Weights of a small GPT-style language model, trained from scratch on English Wikipedia.
Architecture: tied embeddings, capped logits.
Each number is 128 + 32 x the weight over its row's rms, rounded and kept within 0 to 255. Layers, rows and columns count from 0. The size above them is the row's rms in percent of the matrix's.

# layer 11 MLP up, 640x160, rms 0.128, rows 112-158, columns 128-159
size [ 99 104  92  99  93  97  93 100 105 103 109 107 103 107  96  99  95 100  88 108  92 106  96 118  91 102  98 108  96 103 106  92  96 101 103  99  92  99  93 103  99  99 100  98  93  99  95]
[[102 126 118  98 156  69  93  74 109 128 111 123 151 118 168 160 102 128 151 163 144 155 184 157 117 189 131 186 131 171 147 183]
 [111 115 152 109 119 100 139 160 145 171 184 108 174 109 124 101 100 126  83 102 145 152 112  90  86 111 147  53 172 136 133 120]
 [176 128 167 139 147 146 158 152 111 149 113 124 164 121 124 143 187 180 114 157 141 146 153 105 151  99 205  75  98 133  83  78]
 [141 132 148 147 144 170 135 166  66 138  53 130 131 141 104 158  83 186  59 185 170 109 128 154 121 176 213 153 134 146 144 144]
 [159 109 110 128 135 123 114 128  92 120  84 192 126  47 114  91 164 109 164  80 157 100 150 140 129 150 140 160 125 181 178 100]
 [ 77 132 135 120  77  74 156 109 118 190 127 180  88 159 128 141 137 161 157 191 159 190 157 160 111 139  41  55 114 101 108 113]
 [ 56 168 196 161  83  97 136 115  79 193 157 121  88 110  72 137 186  77 122 114 112 155 139 119 154 150 124 108  39 132 130 156]
 [150 172 145 109  88 106 124 184 114  78 157 106 116  89 122 138 135 143 180 193 132  90 141  80  96 101 177 117  96 163 130  90]
 [115 136 106 134 106  74 143 122  72 130 149 132 162 140 143 120  79 118 121  97 143 147 158 100 156  86 159 161  39  82 135  93]
 [154 174 123 159 148 174 106  97  94 130 193 190 169 139 146 141 119 100 107 136 136 127  83  66 120 177  90 170 116 172  90  98]
 [154  79 153 147 145 160 142 133 111 160 150 106 102 164 120 169  90 174 136 134 113 205 149 116 125  83  91 176  80 147 153 182]
 [159 108 185 181 101 151 103 153 129 133 153 125 176 174 169  71  99 126 125 117 167 113 142 159 146 125 116 155  70 171 100  74]
 [165 119 156 184 130 233 157 161  92 120 130 164 114 130 145  87 100  90  96 116 140 134 153 113 129 117 133 106 114 137  78 133]
 [143 118 157 146  48 139 134 151 129 211 157 142 182 160 112  82 174 172 129 111 118 159 108 144 195 121 104 130 140 182  52 107]
 [ 91  84 101  97 193 145 156 158 112 155 115 133  94  88 195 131 119 170 122 131 189  74 110  97 131  91 132 153  94 130 112  88]
 [126 164 138 112  98 122 125 129  95 136  91 157 159 128  98 189 150  94 121 104 118 140 121 146 131  93  98 127 151  98 149 152]
 [131 130  99 208  81 130 151 126  99 171 153 200  70 135  73 178 140  78 133 105  81 164 144  81 160 124 125 108  80 133 145 147]
 [ 83 144 111 130 143  78 146 163 111 154  48 156 175 105 107 112 174 136 138 161 165 115 142 167  90  98 124 115  96 180 120 130]
 [191 134 129  92 146 132 131 120 100 110 127 126 115 191  90  93 169 111 138  62 112 115 161  57 148 123 124  88  85 156 117 126]
 [155 108 142 177 120 108 141 157 124 165  91 158 155 165  59 120 151 154  86 129 119 127  83 185 145  89 105 113 169 187  91  83]
 [134 133 119 161 159  98 128 105 116 212 207 176 195 131 108  96 104 126  88 139 163 167 117 148 134  60 136 157  94 130  92 130]
 [219 155 145 126 171 133 140 176 106 168 112 104 142 120  68  79 115 106 183 111  92 122  97 117 124 119  44  70  82 131 160  75]
 [100 138 158 109 162 127 144 101 120 154 140 132 170 169  99  97 148 128 137  74 122 187  83 171 109 101 109  86 130  71 140  82]
 [102 104 113 116 118 147 161 139 147 118  94 109 173 160 118  73 114 111 103 109 132 159 130 115 139  54  97 189 163 137 167 155]
 [122 136 142 227 138 109 148 126 102 151 111 166 117 151 122 138 162 110  14  92 108  80 141 173 122 155 101 105  74 187 130 167]
 [139 153 135 105  99  52  86 156 126  79 112  85 126  87 172 181  96 153 110  62 137 135 115 117  98 110 128 149  79 123 135 118]
 [156 163 132 117 116 123 140  91 145 136 161 151 131 151 138 136  93 114  80 101 156 156  70 152 151 141 155 142  36 122 164 130]
 [151 111 158 139 112 116 121 164 121 155  92 113 179  70  95 175  98 116  79 158  85 116 114 158 144 124 119  73 122 134 170 144]
 [147 109 132 222 126 112 137 135 120 144 116  80 168 143 122  96 157 114 127  90 140 112  88 150  81 158 135 146 130 105  74 111]
 [122 108 175  75 169  91 106 112 144 112 121 103 176 123 119 131  80 151 147 176 166 144 153 165 158 118 120 121 133 183 127 162]
 [151 208 123 140  69 155 124 106 143 156 157 183  88 118  85 145 163  74 137 104 109 175 152  50 124 121 186 116  73  85 150 137]
 [165 123 185 117  58 109 150  88 119 109  90 135 151 126 115  95 202 161  64 164  84 173 154 117 118 137 114 101  46 146 101 192]
 [159  87  74 104 166 111 154 153 124  97 140  99 125 135 108  90 141 156 153 142  71 120 109 178 121  77 110 121  61 135 132  79]
 [120 170 104 170 116 109 110 135 149 155 118  70 137  89 112 154 120  75 110  84 121 135  83 135 114  78 126 142 112 128 154 114]
 [120 123 140 151 129 113 138 143 118 181 135 115 141 131 107 129 154 151 118 112  59 150 144 121 142 148  88 127 102  74 163 143]
 [168 135 139 119 116 138 145 123 129 110 143 127  86  70 129 159  86 119  87 164 131 104 125 172  84 167 118 123  75 141 105 102]
 [113 139 164 133 128  80 162 135  99 185 111 132  90 199 130 121 114 166 171  93 135 138 126  99 114 147 168 119  69 159 128 150]
 [175 166 141 177 132 116 135 161 140 128 141  75 153  92 120 162 108  89 177 158 130  87 119 132  93  53 165 149 135 194  79  87]
 [149 165 118 220  99  74 104 151  70 153 102 130  75  65 125 228 109 161 113 115  78 104 107 102 141 108 150 155  89 128  85  59]
 [173 137 135 135 146 168 139 100 108 154 121  95 168  93 190  70  89  94 148 124 136 110 152  46 180  77  76 136 144 172  71 102]
 [ 86 116 126 116 139 129  67 157  87 111 143 129 130 123 123 102 132 129 107 135 119 158 133  44 182 155 102 149 102 186 165 163]
 [137 140 107 125 106 133 168  83 171 143 216 140 118  89 175 187 123 132 115 115 174 140 129 147 151 155 117 139  67 125  85 152]
 [158 105 137 137 174  91 169 176  60 163 103 142 145 125 134 193 110 119 123 128 149 126 131 161 153 142 127 122  95 110 163 160]
 [112 123 104  69 134 159 135 163 112 121 124 183 164 176 154 169 152 146  80 134 131 124  94 140 191 122  92 185 130 113  42  92]
 [123 139 128 141  88 113 112  51  63 118 140 155 100 128 102 171 103 153 126 124  74 109 113 158 201 136 159 162  69 101 137 120]
 [ 69 148 206 165 161 113 107 108 119 148 110 132 109 127  93 147 104  88 176 177  60 151 157 133 119 147  79 120 178 177 146 139]
 [122 110 113  92  94 144 137 152 193 149 176 195 168 124  80  91  92 128 128 125  90 111 124  92 156 152 104 147  78 160  55 161]]
# layer 11 MLP down (transposed), 640x160, rms 0.131, rows 112-157, columns 128-159
size [103  99  85 100  96  95  95  98 109 104 105 117 109 111 111 101  91  95  82 134  89 105  98 123  84 106  98 104  88 106 103  81  90  99 100  98  94  94  93  99  99  99  96 102  92 100]
[[129 120 127 165 152 132 113  98  87  83 217  87 174 158 103 160 155  92 136 126 132 145 133 150 138  99 122  98 187 126 133 166]
 [130 110 106 140 139 141 157 179 149  18 109 181 100  72  70  84 166  80 145 142 126 106 158  94 178  88 170 163 144 117 165 130]
 [115 141 116 155 150 150 113 103 149 100 169 135 144 143  95 101  84  69  88  84 129 124 120 160 114 189 111  92 128  96 160 186]
 [ 95 146 124  98 113  98  90  35 185 125 166 205 100 109 150  93 192  89 148 113 151 139  98 108 140 119  91  99  97 110  87  99]
 [ 81 108 175  32 190 176 106  76 116 186 134 119 118 130 123 183 127 152 119 114 207 140 133 120 136 125 127  97 150 161 132 103]
 [185 148 208 125 119 146  79  99 142 102 147 105 117 131 136 134 127 128  88  98  91  98  94 156 128 185 139 129 123 136 157 153]
 [145 125  37 122 144 151 152 129 181  91 116 126 186 139 157 128 127 152 172  90 206 145 119 128 126 135 149 112 142 114 108 169]
 [123 102 140  85  65  94 136 126 140 166 166 114 192 158 155 143 111 117 108  96 132 121 126 165 177 138 157 160 162  87  97 136]
 [ 62  86  92 161 167 120 148 149 120 152  53 133  91 131 111 166 122 145 129 127 151  78 185  81 181 163 153  78 103  85 130 124]
 [132  89 160  91 156 120 104 151 191 171 107 102 161 166  76  74 142 106  90 158 115 123 144 181 158 157 147 129 112 127  86 186]
 [ 98  95 103 161 149  76 120 112 133 169 180  85 165  73 116 187 143  73 167 125 155  96 105 149 154  98 105 106  96 155  43 189]
 [ 79 106  71 183 137 124 124 133 138 130 196  43 117 137 124  97 122  96 131 156 125 172 226 157 122 134 129 142 145 110 167 140]
 [115 109 106 103 146 146 144 158 100 126  84 100  77 126 112  85 149 121 120 104  79 158 134 118  72  97 132 163 169 100 145 107]
 [143 128 122 102 114 123  97 139 130 125  68 115  71 127 122 131  94 135 140 120 133 149 146 123  74  95  86 161 158 141 236 164]
 [ 84  76  88 140 152 105 180 145 102 159 127  86  67 118 188  99 129 137 149 132 110  65 104 104 123  69 183 122 122 143 116 141]
 [147 124 111  83  87 120 125 114 161 125 125 176 146 129 106 100 116 160 130 158 113 151 102  87  78 130 158 163 120 132 182 102]
 [185  92 125 104 133 149 150 107 140 118  69 153 190 138 217  79  69 160 140 129 186  84  99 136 114  69 161  83 149 129 135 177]
 [ 95 117  96 132 173  90 129 147 134 135 155 148 149 136 115 116 126  79 122 128  94  86 139 112 123 138 180 103 112  98  91 160]
 [113 101  98  89  82 117 141 125  77 114 181 153 129 107 174 143  92 173 106 120  68 158 111 172 142 218 147 112 146  66  47 122]
 [130 116 158 168 134 102 133 171 118 122 119 156  82  71 115 125  98 159 148  66 180 106 119 186 114 131 131 123 160 115 126 126]
 [ 61  74 141 133 130 154 145 162 126 127 116 176 155  99 178 123 174 125 134 189  72  86 156 105 148  91 140 118 110  83 194 145]
 [ 71 112 137 122 143 141 140 101 155 206 111  71  88 145 131 133 142 123 153 158 161 103 140 167  74  82 186 133 132 100 114 119]
 [191 112 116 125 115 167 135 131 131 228 108 136 122 135 132 119 162 130 124 104 186 116 154  94 106 127 188 138 154 186 153 136]
 [134 114 128 210 120 175 154 150 118  93 111  79  58 117 149 152 120 126 165 157 192 122 116 167 143  51 111 129 134 138 116  91]
 [138 126 151  86 154 152 110 153  83 173 114  92  76  84  99  79 107 146 117 141 122 174 118 167 111 145 117 172 103 164 178 157]
 [ 83  86 155 158 116 136 136 148 141  96 138 111  97 145 158  77 145 112 141  53 131 150 118 203 144 115  98 146 107 126 183 200]
 [ 85  89 126 158 136 145 138 140  97 103  54 129 121 123 115  60 161 143 164 191 104 169 114 130 138 180 119 100 133 149 184  85]
 [117 132 170 132 137 139 104 156 125 134 110  73 110 136 110  65 128  47 134 131 136 116 169 146 183 137 140 160  81 144 153 204]
 [157 163 161 100 141 123 144 114 131 112 159  88  89 115 151  88 135 117 101 179 127 159 156 149 175 170 161  35 163 131 162  80]
 [129 160  68 158  38 158 136 130 110 170 155 114 108  96 119 167 164 142 118  80  96 130 144 105 138 132 144 131  77  87 117 153]
 [126 146 154 133 151  69  93 152 113  67 114  95 126 184 118 107  95 147 136 104 189 170 136 126 110  85 125 152 142 137 110  91]
 [ 91 101  68 100  58 194  87 116 132 122 164 167 129 123 117 140 117 134  98  87  94 146 134 175 146 156 125 139 178  82 143 124]
 [ 97 138  77 168 150 120 124 177 160 139 103 112  90 123 187 115 156 154 136 123 108 155 109 116  37  69 120 122 113  95 129 141]
 [ 99 140 105 102 131 112 145 163 128 102  85 105  93  89 169 181 142 188 157 174  73  54 103 184 105 170 101 183 138 139 194 100]
 [ 83 158 122 155 114 147 145 116 162  77 130 138 150  77 145 109  64 127 150  99  99  97 106 186 132  86 120 147  90 207 112 132]
 [ 91 102 113 121 150 142 168  87 104 138 123 132  75 166 120  77  89  87 171 147  82 146 151  93 146 135 116 224 151 156 180 106]
 [163 135 150 102 141 142  82 155 163 120 109 139 191 189 174  57 149 112 147  95 140 112 139 142 143 120 108 117 135  72 111 105]
 [166 121 101 152  88 151 134  89 103 126 122 158  91  74 157 133 146 107 108 103 142 184 139 198 145 118  68 111 122  90 120 170]
 [171 111 148  78 136 129 142 162 168 153  75 115 104 113 150  77 147 173 119 113 176 168 115 126 127 134 123 129 114  80 173 132]
 [ 45 134 151  89  96 137 128 115 111 160 114 100 117 255 109  97 103 153 170 165  95 173 171  77 150 150 150 138 104 100 136 122]
 [ 96 120 133 133 118  82 142 113 158  99 141 128 123 122 121 127 119 138 103 144  91  63 131 179 131 100 175 119 152 126 108 173]
 [107  65  94 153  67 175  88 160 117 133 151 134 104 217  63 121 126 118 125 134 123 183 152 120  98 125 169 111 169  67 154 135]
 [138 123  90 132 158 132  73  58 175 125 144  86  95 167 164 160 151  31 106 143 179 141 153 122  73  77 125  73  80 173 131 201]
 [149 147 121 136 128  70 139 137 148 134 104 100 118 131 131 140  99 179  98 159  79 168 133 136 123 159 109 185  70 135 208  86]
 [116 151 110  99 180  96 123 121 147  99  88  82 133 160  69  89 116 123 124 147 100 129 163 153  92 123 151 145 116 145 150 159]
 [135  74 100  87 143  82 149 129 151  39  95 115 147 124 111 114 108 119  99 105  96 148  79 132 108 126 163 124 107 126 107 102]]